Weights of a small GPT-style language model, trained from scratch on English Wikipedia.
Size: width 128, vocabulary 1477.
Each number is 128 + 32 x the weight over its row's rms, rounded and kept within 0 to 255. Layers, rows and columns count from 0. The size above them is the row's rms in percent of the matrix's.

# layer 4 MLP up, 512x128, rms 0.285, rows 345-397, columns 0-63
size [ 79 112  86  81 112 110 110  88 109  99  96 103  74  87  91  99 117  94  99 102  82  93  93 109  93  99  93  93 100 111  89 116 116  75  89 117 121 105  87 101 109  83 101 106  94 103 120 102 109 128  99 111  95]
[[127 137 152  98 147 145 124 203 101  86 111 133  98 185 185 101 109  94 136 157 105  99 128 128 104  93  58 110 114 161 160  94 116 138 118 120 109 144 158 135  90 116 157 113 137 121  79  79 137 120 128 186 127 111 113 129 159 147  93 158 140 196 141  97]
 [191 103 141 129 108 152  95 137 157 141 109 121 127 188 119 162  92 128 127 119 165 113 126 132 117 114  93 161  82 114  76  85 103 148 113 143  66 162 201 112 154  79 141  54 133 111 104 108 108 112 111  86 121 109  87 156 127 211 193 100 132 168  91  96]
 [130 188 126 147 106 162 129 190 140 116 125 123 187 154  81  67 128  83  68  94  72 135 144 115 129 152 191 141 115  74 167 171 171  91  34 136 132  82 113 146 134 108 115 128 198 109 132 154 149 142 163 125  97  93 134  97 108 161 133 175 131 213 107 151]
 [ 80 139 139 163  94 144 110 156 105 113 148  81 164 119  76 175 131 105 221 149 179 145 203 122 101 130 124  55 118 113 164 171 110  90  97 148 103  48 125 123 116 145 147  95 107 143 153 176  68 121 110 132 129 198 139 141  95  77 104  93 154 106  71 161]
 [173  86  84 142  97 103 162 169 170 105 143 108 154 187 131 148 157 141 118 121 112  52 176 156 143 172 153 191 143  98 117 159 149  88 133 131  96  95 125 116  91  87 180 126 133  80  97  69 145 173 123 104 174  98 166 114 104 147 115 124 190 172  94 114]
 [118 118 112 112  24 153 147 101 134  72 111 107  97 146 118 133 188  45 118 169 130 187 126  97 125  75 199 148 165 116  70 136 135 145 130 166 134  58 158 132 142 135 109 216 122  82 109 131  66 103  88 119  94 128 193 107 126  85 138 101 114 122 109 173]
 [142 153 133 138 162 164 105 107 120 144 131  90  79 153 126 141 111  76 121 144  91 119 186 154 129 123 124 203 173  79 147 149 171  87  42 120 119  71 164 120 107  95 128 178 131 104 152 122 132 127 154 120 113  80 140  94  51 135 130 145  84 204  86 149]
 [ 92 175 151  89  66 147 148 142 143 144 150 151  99 123 110 146 127 198 145 137  97 141 121 191  96  99 115 144 116 154 113 114 165 140 169  94 151 128  77 130 145  80 110 130 122 147  91 127  74 133 154 134 117 129 155 124 134 131 186  46 159 217  69 165]
 [115 131 102 151 127 201 149 149 172 115  89 171  80 124 172 134  71 132 120 113  96  90 185 117 103 142 145 122 103 113 134 160 139 141 121 117 192  71 157 130 126 123 126 104 134 118 114 181 133  66 155 122 135 100 175 145 118 160 115 255 117 142  91 136]
 [126 121 186 120  93 161 146 115 126 131 155 118 130  98 167  94 137 129 142 155 134 113 157 118 141  72 131  62 149 123 103 164 123 146  82 127 160 182  92 111 109 158 136 151 149 119 147  39 132 111 155 147 139  83 133 115 105 163 186 173 114 154  83 157]
 [107 125 106 124 161 120 135  98  99 114 129 136  99 169 235 154 141 109 167 106 119 106 113 188 142 116 123 130 161 129 109 143 142 139 105 116 183 103 131 144 163 127 114 106 111  77 122 140  89 118 133 119 101 147 174  95 167 139  90 117 113 122 110  68]
 [136 167 105 113 164 108 119 135 142 149 107 111 139 125 105 116 150  85 195  80  89 113 179 144 116 143 137 112 172 130 130 108 150  82 104 136  94 112 151 122 110 116 111  89 104 116 141 134 124 160 137  46 103 169 144 134  52 153  95 127 183  79  71  57]
 [ 52 169 167 133 185 143  97 148 159 156 168  66 162  72 132 116 135 132  88 125 122  95  86 152 112 171 156  68 167 132  86 158 120 150  76  93 162 106  99 118 135  95  32 152 144 148 113 187 129 152 143 207 145 136 150 162 135 128 145 182 125  46 110 123]
 [191 122 138 146 136 135 144  46  69  86 125  98  70 138 135 101 145  93 169 122 186  91 129 136 147 142 151 113 100 146  89 108 126 163 108 156 166 147 108  83 103 206 113 196 137 124 105 129 100 123 126 149 105 106  69  94 123 145 107 188  59 149 108 117]
 [126 119 177  90  93 147 156  84 107 151 154  93 100 112 150 120 114  94 131 141 108 118 140 131  91 130 152 141 181 101 177 136 166 169 126  96  77 130 160 136 113 104  86 121 111 138 168 148  92 170  91 182 169 144 130  71  72 185 121 114 113 160 114 132]
 [112 124 172 183 141 135 100  93 124 145 129 103 183 125 130  60  99 118 147  82 141 126  66 171  97 129 139 117  91 141  97 109 106 100 103 101 142 169 134 163 114 149 109 134 125 125 160  78 124 184 130 172 136 129  74 163 136 152 160 185  92 141  70 122]
 [157 118 176 122 116 122  56 132 139 100 166 124 153  87  80 150 133  97 139  60 147  77 118 106  93 120  54 132 100  51 171 147 175 184 161 112 161 145 156 144 126 113 183 143 126 189  77 152 117 157 123 145 145 140 127 153 118 120 110 105 188 114 122  76]
 [103 112  75 151 119 164  99 134 118 171 133  62  78 139 119 107 159 124 193  88 125 123 110 136 114 116 124 109 121 120 143 104 187 158 164 117 121 115 155 110 119 148 157 116 102 148 138 160  97 124 175 104 168 128 178 102  80 114 120 117 105 130 134 187]
 [168 154 174 122  50 185 137 113  67 134 141 135 125 151  92 112 101 160 129 102 172 157 140 139 173 159 174 157 101 114 145 125 159  83 129 126  87 142  88 144 166 122  65 181 171 189 149 101 113 149 120 113 105 147 133 104  66 128 140 144  49 138 172 132]
 [169 102 176 150   0  35 145 114 103 169 122 151 153 123 107 169 110 170 127 141  93  91  94 184 166 128  98 119 152 104 209 184 142 141 163 147 103 111 105 141  96  93  97 148 141  95 163 143 130 109  75 106 144 100 153  57 118  97  73  97 102 117 142 166]
 [129 153 135 115 136  95 104 119 104 111 155  81 144 114 123 163 137 159  82 181  79 145  57 178 160 106 128 166  90 143 141 115  82 156 101  95 150 134  85 159 160  96 126 161  99  78 152 113 175  71 149 110 201 107 120 106 122 160 122  96 174 178 132 129]
 [127  69 136 111 158 128 155  74  97  58  95 147 120 134 168 173 139  88 115 157  86 158 109  90 165 141 158 159 176 140 132 134 153 126 109 154 122 127 153 169 113 159 111 219  85 132 109 127 135 146 125 104 144 139 103 164 128 106 154 117  96 110  74 146]
 [211 105 136 137 117 123 118  75 120  89 153 191  36 162 122 122 146 180 124 110 119  95 129 111 128 162  93  83 126 148 137  58 134 126 127 126 143  57 130 152 116 142  96  95 139 139 123  87 100 122  94 107 120 127 127 125  97 157 119 172 114 155  99 131]
 [135 187 131 138 122 181 171 131 119  49 139  54 150 119 134 175 142 118 135 134  68 115 117 173  81 116 104 111 126 119 168 113 152 143 115 169 133  92 147 117 172 194 131 147  94 194  56  57  72 146 117 100 121 166 125 107 109 152 132 137  71 115 115  99]
 [139 195 126  82 150 110 116 109  92 127 123 134  77 126 144 101 123 101 130 137  92 120 134 126 105 123 134 138  80  76 161  84 138  62 121 140 170 113  77 139  40 143 138 168 166 135 151 102 140 157 151 133 132 166 102 155  98 188  70 152 116 117 174 157]
 [118 107  97 179 147 150 103 142 109 117 231 123 157 123  72 113 115 105 184 133  84 169 153  79  87 146 124  95  63 181 125 113 114 178  99 109 140 115 150 187 151 122 166 147  99 106 166 127  88 118 125 155  83 161 138  79 132 126 168 132 166 104 110 148]
 [133  96 140 167 104 102 141 118 110  68 136  54 165 101 142  51  80 170 117 132  91  55 154 115 103 119 171 197 178 150 111  94 150 127  94 136 177 143 159 113  88 168 120 135 135  81 152  89 109 121 125  79  76 121 154 123 165 144 163 129 157 143 121 106]
 [163 116 172 113 140 157 135 132 130 152 160 182 111 125  82  74 113  73 152  84 142  71 110 105 122 162  69 137 140 102 109 170 169  87 147 162 163 132 146 172 198  54 166 113 116 110 151  82 111 154 171  78 105 145 127 130  74 164 100 154 161 172 137 111]
 [ 88  85 139 119 140 152 140 143  99 171 198 128 114 116 121 102 146 190 122  97 109  90  93 117 136 114 133 122 110  91 106 122 168 100 107  60 179  33 131  81  68 166 105 142 117  99 148 169 172  93 174 112 158  97  97 125  96 196 169 130 218 143 117 111]
 [142 120 125 140 154 113 116  97 191 132  87 185 125  52  80 105 172 184 190  83 105 179 112 102 129  62 135  81 107  95 103 131 127 208 122 110 149  97 128 127  82 142 135 100 112 175 149  87 125 125 125 135  84 111  86 135 155  91  98  90 116 137 116  91]
 [107 113  91 147  73 145 149  81 116 107 121 171 153 144 196 158 131  85 130 124 147 157 145  82 136 179 128 153  88 102  77 119 107 149 163  84 186 126 138  91  63 153 111 133 120  75 104 143 186 127 137 192 164  74 137 140 157 111 133 132 151  95 196 135]
 [ 83 191  82 104 106 127 120 176 124 107 148  84 135 111  98 162 135  91 121 183 134 115 109 177 116 144 126 107 109 110 200 167 108 141  68 132  99 127 111 218  99 138 119 105 159 140 148 165 113 130 205  91  69 139 123  89 104 155 136 127  96  69 121 116]
 [135 136 138 138 143  66 127  86  89  89 169  90  95 122 159 124 136 155 159 123  79 150  79  83 116 174 144  97  69 171 169 160 100 146 156  51  90  98 162  99 169 138 102 158 132 106 167 162  74 109  72 147 132 139 120 168 162 149  99 161 108 101 138 196]
 [172 142 161  87  93 145 109  98 127  43 176 131 134 102 113 135 112 172 121 159 127 175 108 125 145 132 142 123 140 154 175 163 127 125 118 116 164 114 100 135 104 123 120 120 183 124  84 139 129 102  50 124  90 183 144 167  82 187 147  80 125 104 128 127]
 [ 74 114 105 126 127 158 144 221  95  48 214 126 126 106 110 109 103 154 157 163 148 194  97 135 148 151 114 151 133 104 130 156 165 133 157 159 105 148 117 145 139 133 204 116  45 147 146 149 147 108 141 137 174  91 161 123  48 154 154 104 146 107 140 104]
 [114  92 129 171 125 126 121 115 138 197 157 119 110 143 130 124 110 132 176 167 113 117  98 128  56 137  56 122 140 147 112 161 148  70 194 112 139  96 135 166 143 149 115 188 139 165  98 143 166  65  97 128 119 110 139 120 176  81 120 165 106 131 148 125]
 [141 135  72  91 158 129 138 119  31 131 124 139 147 125 124 114 166  96 127 106 103 159 120 112 105  93 153 113 163 197 147 120 153 117 119  91 139 150  90 126 132 119  84 129 170 137 189 134 138 118 168 139  76 190 154 127  63 141 111 119 102 111 110 152]
 [ 70 123 104  98 132 118 129  86 125  83 114 170 161  93 101 166 167 134 101  92  88 180 131 157 120 134 184 196  83 105 147 198 118 185 136 152 141 119 153 161 111 132 149  99 149 154 134 100 117 141 168  75 107 155 136 177  83  85 126 125 149  96  93 144]
 [134  94 102  99 103  85 129 102  98 159 197 113 146  73 155 119 118 100 119  82 151 122  89 190 141 132 156 102 166 135 164 128 136  95 113 115 184 131 157 151 116 183  99 145 114 112 152 112 174 126 154 163 111 155  90 123 153 188 179 164 144 159 135 144]
 [131 109  98 100 117 188 111 152  72 176  92 139 163 130 164 155 127 104 166 145  95 177  99 134  80 169 126 123 139 144 120 129 145 137  74 115 132 143 190 102  90 148 138 111 152 117 163 108 171 138 132  53 105 111 156  96 114 109 181 130 110 122 118 152]
 [143 114 209 128 161 106 161 214 120 141  99 125 128 172 180 107 144 120 163 150 154 154 146 182  92 127  77 104 145 108 116 123 124 199  74 103 126 127 133 123 168 140 210 173 167 128 111 137  95 113 175 158 131 150 166 123 117 133 159 143 152 109 138 114]
 [103 132 138 141 103 156  80 128 137  77 141  90 126  85 161  89 142 132 170  97 127 145  96 101 108 172 101 105 156  88 168 141  67 170  95 111  96 166 128 101 136  64 123 132 135 130 121 174 127 168 124 125 192 150 163  82 110 125 176 107 135 134 108 155]
 [140 112 135  87 134 128 206 120 112  96 151 109 104 108 112 103  61 171 190 186  96 146 116 132 106 165 120 144 165 132  87 100 165 106 163 131 127  35  96 108  98 162 108  74 136 160 115 199 113  83 142 133 173 138 124 137 110  91 178 136 129  54 134 177]
 [113 133  99 138 111 161 140 116 100 155 124 114 138 139 137 152 131  90 110 104 116 128 149 146 176  97 132 112  89 218  46 142 130 139  79  98 140 146 139 150  68 155  54 158 152 100 136 172 155 129 163 117 102 148  98  99 104 123 122 162 181  78 131 142]
 [159 147 136  87  81 163  59  92 126 132 128  62 196 102  92  96 100 111  75 165  86 168 145 109 142 116 142 140  80 157 154  83 169 134 147  87 183  94 148 123 113 110 142 140 166 111 150 109 115 111  85 121 144 149  76 101 134 119 120  95 163 124 142 112]
 [150 132 173  87 110  60 127 143 137 128 114 181 140  91 132 124 125 116 102  46 150 131  97 134 103 173 100 129 101 155 143 172 171 111 124 121 115 115 119 131  49  82 122 127 126 128 125 130 181 108 110 118 150 164 125 120 120  94 132 107 173  79 177  95]
 [ 44 123  86 104 143 122  94  93 137 162 140 149  98 104 147 183 157 125 157 192 181  90 137 118 131  80 157 141 119  85  95  96 112 142 131 103  89  89  92  82 146 132  76 155 143 113 114 144 169 112 126 136 167 141 141 134 184 148 173 137 108 179 159 134]
 [105 115 105 179 113 130 181  62 104 130 137 120 116 149 122 123 100 127 193 107  80  66 165 160  84 178  92 129 120  71 145 167 144 187 154 173 140 110 108 183 163 160 116 137 110 174  72 137 103 130 158 147 186  79 129  79  93 138 133  82 107 162 174 123]
 [111 148  61 127 109 105 157 113 149 114 119 133 103 105 147 167 139 133 198 143 140 154 126 175 149 157 208 117  91 111  85  78 102  85 149 216  90 138 133 109 172 107 118 142 132  92 113  74 135 157 119 137 124 139 126 165  95  86 130 161 126 155  76 200]
 [119 111 113 119  98  90 148 152 164 135 130 119 149 124 165  70 133 130  97 166 115  83 119 167  80 176 131  85 123  61 152 152 107 112 128 136  95  95 147 142  68 122 111 123 104 155 145 166 167 169 153  73  36 115  88  66 167  80 148 147 161  51 120  80]
 [126 162  94 122  98 157 140 131 135 129 191 112 118 123 133  94 117 132 154 158 110 133 184 148 114 137 184 130 189 122 217  52 121 151 165 102 101 162 146 125  76 108 107 133 133 175  97  92 140 126 163 170 123 108 125  94  74 151  93 175 122 166  83 115]
 [110 112 122 140 116 192 111 116 151 136 167 122  99 173 102 192  20 126 117  88 120 176 113  93 131 169  82  44 130 146  94 105 136 106 142  85 124 128 156 153 199 144 178 147 129 134 133 103 159 114 136 134 116 130  66 161 134 163 143 123  87 115 124 105]
 [164 159 135  48 160 184 144 135 114 120 140 117 196 134 140  97 145 171 123 133  80 181 144 149 147 211 137 123 116  88 163 149 172 149  90 125 156 105 101 153 109 117 181 147 168  73 154 156 163 137 174 151 129 122 160  92 141 187 136 101 118 154 127 126]]
# layer 4 MLP down (transposed), 512x128, rms 0.242, rows 345-396, columns 0-63
size [ 88 113  92  79 108 124  93  92 111  94  89  90  85  87  85 104 130  99  94  98  83  85 113 108  84  94  97  81 101  95  94 109 124  77  90 120 110  99  99  97 115 100  92  97  98 100 106 107 100 151  89 104]
[[ 91 128  94 128 131  92 151  88 150 178 127 145 102 110 165 116 134 131 173 124  71 174 161 119 105 138 117 100 121 110  80  87 145 121 118 156 147 106 126 104  83 151 134 108 123  78 121 112 103 106 133 167  93 167 118 177  85  74 142 159 148 159 139 102]
 [102  93 141 121 148  61  88 126 109 158 158 185 115  86 120  87 103 177 100 128 131 147 143 150 162 135 197 112 158 174  65 178 144 122 139 120 189 112  89  91 139 169 154 153 145 121  98  97 130 164 140 154 164 150  91 127  97 106  88 109 174 124 116 146]
 [147 176 100 149 167  96 133 129 155 103 148 160  69 174 116 134  55 106 129 156 211 141 118  69 143 109 177 112 106 182 146 127 112 138 155 144 146  96 103 112 134 100 108  50 141 109 111 129 137 105  85  70 106 103 133  80 100 177 149  88 101 120 125 200]
 [133 146 131 124 164 111 124  90  87 132  92 158 111 111 141 217 176 169 102 155  99 142 124 116 125 162 145 142 141 138 129 116 177 133  61 100 131 133 140 161 157 139 130  32 167 125 206  97 129 169 156 131 140 113 136  88 140 170 125  96 159 147 166 117]
 [105 129  62  77 108 101 199  73 180 128 127  80 187 173 144 112 155 213 100 155 153 145 137 149  90  80 195 149 120 124  85 142 158 113 141 118 124 133  99 154 134 140 166 130  63  85 128 103 151 123 101 146 119 120 135 115 187  69 120 152 133 117 139 125]
 [125 201  99 139  43 131 111 166 127  58 142  66 164 105 115 127 150 146 118 141 105 176  81 148 164 126 123 104 141 105 144 131 148 120 182 164 115 104 114 126  79 143 115 124  99 156 194 117 177 111 128 143 173  86 116 166 172 134 152 183 165  78 149 114]
 [120  94 115 157 145 141 101 137 147 156 148 116 148  91 143  53 150 134 100  68  89 111 157 110 142 125 137  81 109 144 150  87 161 161 136  96 176 145 154 103 167 158 136 155  55 141 119  96 181 112  92 112 104 188 134 113  94 129 150  68 138  82 117  86]
 [131 120 138  72 160 140  49 177 110 121 109  96 164  89 113 152 135  72 181 141 110 155 127 112  86 118 137 189 108 197 167 150  78 121  89 112 157 169 174  99 135 133 132 140 140 136  85 111 114 115  70 129  96  90 150 138 142 137 143 142 165 123 183 142]
 [120 131 161 107 154 147 171 126  69 135 179  94  84 143 150 140 138 130 142 115  31 172 154 113 112 108 174 111 172 144 104 156 138 156 115  89 136 174 159  29 152 146 156 128 107 115  65 155 110 155 124 111 207 113 149  84 109 123  86 102 134 122  53 120]
 [ 77  87 110 143 109 117 119  90 130 123 152 140  74 138 109 117 149 103 149  86 175 135 108 163 127  81 120 183 147  89 118 134 145 118 130  68 136 104 133 112 116  43 138 161  85 107 178 168 154 180 119 122 129  93 116 127 203 150 152  81  66 136 129 148]
 [144  89 127  61 119 118 155 117 146 124 100 120  81 162 154 104 120 152 146 109  62 169 165  89 144 153 201 144 126 132  71 131 106 110  88 152 176 104 114 135 112 141 133 154 140 114 106 175  83  68 142 141 115 118  99 135 224 179  95 141 125  80 153  43]
 [113 184 127 205 151 125 169 129 139 107  99 233 125  90 125 139 119 135 147  92 135 228 174 162 101 105 116 110 159  73 134 159 121 180 116 114 121 101 124 174 127 109 148 140  96 179  99 190 160 112  98 183 145 155 136 106 144 126 176 145 148 104 111 145]
 [159 137 124 139  83  97 175 105 141  93 134 160  84 144 119 210  82 133 116 128 103 100 126  96 134 146 113 195 130 116 148  84 133  84 121 180 115 126 142 111 143 162 169 101 159 154 209  60 140  87  87 117 124 119 146 140 119  96  54  89 118 191 146 186]
 [ 89 168 115 140 138 132 149 149  95 138 124 194 132  84  80 134 123 145  92 133 121 154 110  34 134 129 157  44  55 177 105 157 177 109 119 128  94 102 138 108 196  87 116  89 149 168 155 140 114 145 101  76 144 120 148 112 130 145 150  56 127 108 123 136]
 [148 131  79  96 147 144 124 120 148 230 103 125  83 179 139 128 201 125 136 140 142 112 124 168 111 155 116 185 104 122 135 120  94 101 126 136 127 143 163 120 118 111 121 131 154 147 172 108 112 150 153 157 131  99  64 105 174  90 126 138 157 128 146 118]
 [ 90 130 105  82 143 105 105  91 106 124 118 136  99 153 106  70 150 124 217 146 157 128 114 162 103 171 132 145 136 150 140 148  79 121 120 154 103 215 183 118 125  69 145 109 132 100  90 102 104 138 130 172 123 144  93 130  83 119 120 157  64 134 102 187]
 [176 149  99 120 126 183  91 168 140  89 120 154  83 129 142  90 121 105 132 118 147  89 118 158 103 120 138 120  87  74 126 156  99  76 161 137 129 119 192 137 115  65 144 156 154 117 135 102 107 185 142 112 178 106 113 127  90 144 139 121 148 143 160 111]
 [125 112  75  88 111 146 167 130  56 111  74 142 152 152  94 122  81  91 132 162 155 122 146 120  80 122 190 135 143 161 131  58 101 112 123 174 101 113 166  86 116 138 159  95 158 134  98 134 146 152 131 117  98 103 116 124 112 160 149 173 153 184 130 107]
 [111 124 154 121 185 128  72 150 140  69  81 149 178 122 150 176 149 123 124 143 128 128 154 130 116 143  87 172 151 127 166  50 145  35 108 148 101 186 125 155 143  91 183 134 127  70  94  67 120 115 121 119 176 138 150 184 154 145 112 202  81 133 155  94]
 [113 104  59 193 150 182 134 163 160 147 144  61 105 151 119 168 158 100 140 140 141 143 134 104  99 132 135 203 143 181  96 129 110 109 122 141 130 140 155  43 152 156 108 111 100 132  72 125 155 171 111 166 110 132 122 134 159 208 115 112  88 144 152  96]
 [111 164  82 102 167 100 105  83 140  71  79 164 135 139 111 107 179 139  86 127 137  88 120 105 234 140 155 127 132 114 158 154  93 114  83 111 106 172  94  95 133 117  82 116  54 144  53 133 146 121 101 127  72 112 104 114 140 131  91 113 164 165 107 144]
 [160  64 142 172 117  89 135 163 128  92 158 122  74 134 136 184 145  80  94 104  57 148  86 159 105 131 114 110 153 172 121 138 113 108  92 186 132 126 104 114 181  64 121 120  86 109 126 112  99 217 106 135 105 109  78 103 113 122 119 154 145 116 123  94]
 [144  67  98 104 158 140 108  90  99  60 132  82 150 159 180 143  91 109 103 106 145  83 129 128  90  69  90 123 119 125 114 101 134 178 131 124 118 171 205  92 133 126 150 126 130 114  69 135 120 164 158  99 151 188 137 137  84 134 152 127  92  79 146 136]
 [111 188 143 141 144 154 152 210 176  96 130 131 155 102 114 158 147  83  63 108 144  77 127 170 123 117  70 152 136 146 162 130 136  95 156 180 135 131 135 138 146 158  84 181 125 160 127 129  39 111  83 158 113  92  74 100 137 129 116 140 125 141 122 177]
 [185  94 157 140  88  75 110 139 116 152 119 124 161 110 120 100 122 148  96 151  82 128 147  82 157 143 151 104 110 157 145 156 123 139 157 150  60  95 172  94 144 129 119 164 127 112  54 114 141 177 185 163  98 180 115 135 184  91 219 125  90 128  97 166]
 [144  95 110 120 155 105 107 135 134 177 156 124 140 225 137 136 206  83  91 151 160 159 184  99 161 109 127 144 127  82 112 165 188 136 149 179 115 156  97  97 170 153  98 104 132 129 113  65  90 169 118 144 137 162 153 134 106 126 142 146 146 128 161 150]
 [134 127 114 176 108 126 149 169 161  89 153 167 139 160 120 131 171 125  99 171 128 114 158 110 153 145 116 140  62  28 217  61 116 141 153 140 128 142 143  82 133 112 143 139 118 160 146 135  43 127 129 128 171  99 122 179  79 154 170 183 128 143 147  88]
 [146 105 149 163 121  76  95 150 156  88  67 142  63  87 101 190 125 163 124  83 127 142 155 186 169 134 157  98 183 116 121 142 134 107 113  95 139  94 176 107 147 125 116  77 118 112 125 172  39 208 142 215 154 166  95 152 110  86 180 130 137 151 135 166]
 [120  78 150 145 151 127 105 119 168 136 127 119  98 164 105 215 119 116 136 161 130 124 108 134 122 127 122  81 119  75 116 122 118 231 107 189 125 130 135 125 136 122 168 139 120 146 129 129 161 175 112 143  88 145  82 160 111  90 108 118  82 208  66 103]
 [141 186 219 112 122 112 140 132 146 125 118  41  99 179 175  72 152  99 108 133 131 215 128 186 136  86 109 120 124 127 127  65 135 139 186 147 115 110 216 152 100 133 117 134 118 191 128 145 103 155 119 136 102  97 165 155 100 146 139 152  93 135 137 125]
 [ 98  91  88 146 156 101 120 132 118 119 132 137 134 110 148 144  66 130 151 109 151 107 154  75 204 176 158 141  86 120 113 101 148 183 137 166 126 139 116  92 132 141 107 123 114 134 100 127 186 106  56 111 138 122 150 148 192 153 164  67  81 152 197 155]
 [120 124  66 153 120  96 177 118 139  50 105 112 124 108 129  65 132 180 100  73 158 158 128  95 138 162 146 142 187 135 167 115 134 114 131 150 107 102 150 126  61 156 106 144  69 145 160 110 127  87 120 168 144 122  74 140 177  90 178 171 135 111  49 129]
 [155 124 183  73 135 125  48 127 113 109  26 156 158 121  99 142  77  69 142 119 148 121 117 201 108  96 113 143 196 127 147  93 117 114 114 167 158 126 118 177 184  99 171 159 139 144  71 183 115 133 173  96  88 129 142 148  81  96  97 104 188 185 124 107]
 [ 70 162 124 100  71 145 133 105 199  75 137 111  73 127 150 138  71 108 138  89 151 159  97 129 102 114 147 148 139 126 118 120  93 167 118 142 134  91 142 101  88 125 147 122 194 153 154 145 148 121 119 134 122 148 125 141 129  99 167 173 123 124  99 136]
 [154 177 164 135  94 134 109  84 133 158 111 136  64 100 134  96 140 104 140  98  41 149 182  91 164  63  66 149 106 158  71 104 107 109 125 158  95 103 122  99 108 131 123 169 108  73 117 129 147 166 142 143 111 122 116 125 177  50 117 156 122 113 170 121]
 [ 90  86  81 119 137 168 105 117 175  66 139 139 107  95  78  65 127 137 113 156 145 102 152 113 168 124 151 123  64  89 115  82 116  85 129 168  70 153 119 188 125 135 131 115 107  70 145 107  89 106 179 126  99 126 123 137 200 135 162 131 136 179 120 132]
 [121 129 128 128  69 160 148 129 142 155  99 135 145  84 117 135 142 112 159 186 114 111 178 163  97 132  11 106 137 105 144 126 115 166 165 107 189  77 109 148 145 180  74 126 179 175  84 164 135 135 158 130 132 116 122 154 140  84  82 110 124 115 108 109]
 [116 144 130  84 107 141  81 118 144 119 150 108 146  64  67 114 137 105  94 153 157 141 160 164 138 140 123 120 119  78 154 130 156 150 111 141 152 104 140 187  87 103 117 147 160 192 209 166 144 110 128 122 132  94  83 177 116 114 164 110  98 135 173 104]
 [ 95 118 128 140 135 166 144 160 139 135 119 159  84 155 119 158 116 137 118 156 163 135 166  98 113 147 161 158 116 149  86 113 165 126  66 124 114 134 110 139 165  87 104  77 166  92  77 132 131 102  87 115  84  83 135 145 195 132  39  82 138 152 142 115]
 [145 103 120 128 129 112 162 103 133 133 136 102  51 150 140  92  46 168 109 138 162 109 134 128 100 122 196  86 204 164 111 113 152 144 117 126 143 113  83 146 134 118 129 116 100  84  98 113 142  88 131 127 154  90 123 169 142 157  95 188 130 107 184 138]
 [125 151 192 150 124 135 198  67  71  92 107 183 101 104 152 107 116 144 130 157  94 136 113  98 182  91 152  57  79  94 153  77 107 124 126  96 130 142 129 131 156 148 164 157 143 129  89 155  90 111 159 127 177  86 129 104 138 106  72 128 181 145 105 118]
 [113 153 111 154 166 138 153 134 103  98  96 169  90 119 113 157 101 134 133 165 160 146 166 121 123 117 211 152 106 152 113  64 158 121 163 117 170 130 157  98 146 212 120  83 133 112 175  61 103 114 108 130 110 139 107 171 169 123  30 109 150 106 154 147]
 [128  96 139 113  93 107  92 179 161 148 122 131  34 141 148 104  79  94  85 137  96 174 107 148 185 150 149 159 124 184  94 132 155 178 187 152  62 146 172  80 121 104  76 104  75 142  92 122  99  61  72 112 121  80 130 146 137 129 176 132 103  96 196 107]
 [161 126 148 103 142  99 142 130 117  83 161 141 143  97  95 100 163 105 128 132 179 121  58  91 111 138 207 117 144 114 115 199 156 117 153 103  95 115 131 131 116  42 181 131  87 122  67  85 119  75 174 118 154 122  99 140 118 102 131 128 165 121 131 124]
 [112  83  82 127 116 149 199  71 194  67  90 150 163 147 129 168 164 148 131 169 139 142 106  95 113 136 121 132 121 226 119  98  79 124 152 115 132 113 141 121 127 184 114  62 115  85  88 149 138 127 143 102 127 108 131 134 139  96 142 132 109 115 108 132]
 [174 143 113 163 102 133 216 170  87  32 131 138  41 107 102  85 118 172 114 105  86 136 139 121 100 110 132 123 160 123 127 114  41 102  76 115 133 119 158 143 103 173 100 116 135 148 170 135 105 123  70 109 176 136 118 118 147  77 102 112 131 139 121 103]
 [161 135  93 148  76 124  88  96 115  97 147 101  90 120 130 129 115 137 166 180  85 163 141 103 159 133  58 162 153 126 129 204 147 151 117 120  85  74  59 183  81 121  59  99 185 112 133 178 151 162 171 120 115 110 153 162 133 136  67 132 118 193 141 174]
 [112 113  73 101 122 100 120 133 172  86  97 118 168 108 127 134 105  72 124 137 134 104 152 132 125 156 142 131  76  94 158 175  96 116  65 139  93 111 126 118 127 149 104 155 140  85 105 150 120 111 107 112 142 146  57 100  91 128 134  95 109 105 101 132]
 [106 113 104  97  85  88 132 181 117  71 162 145 207 118 149  85 162 106 158 139 113 102  70 194 141  75 138 128  89 179 102 112  83  78 154 136  62 106 116 144 134  87  58 136  99 117 108 130  84 143 108 118 148 118 137 112 127 140 146 134 154 167 130 100]
 [ 89 110  83 150 163  95 109 128 131 181  96 135 164 134 168  76 154 110 122 124  97  95 138 103 175  72  96 112 141 146 140 196 108  96 169 135 109  93 106 140  45 134 148 175 105 200 134  99 114 128 121  99  88  92 137 153 133  84 117 201 129  86 124 147]
 [103 151 133 141  90  64 152  64 131 132 128 166 147 149 128  92 194 116 168 149 180  88  87  85 128 172 130 100 158 124 169 122 107 124 147 164 161 136 173 106 159 142 128 131 134 148 178 147 150 102 121 137 146  93 153 165 122 128 138 111 124 129 156  98]
 [129  76 141 171 118 112 136 101 101 108 165 163 187 138 159 159 109 176 118  99 143 105 121 121 167 157 175 111 218 115 100 105 183  93 128  83  98 147 106 122 129 103 131 112 138 133 169 156  99 132  91 101 138 114 103  97 103 126  95 104 149 113  85 120]]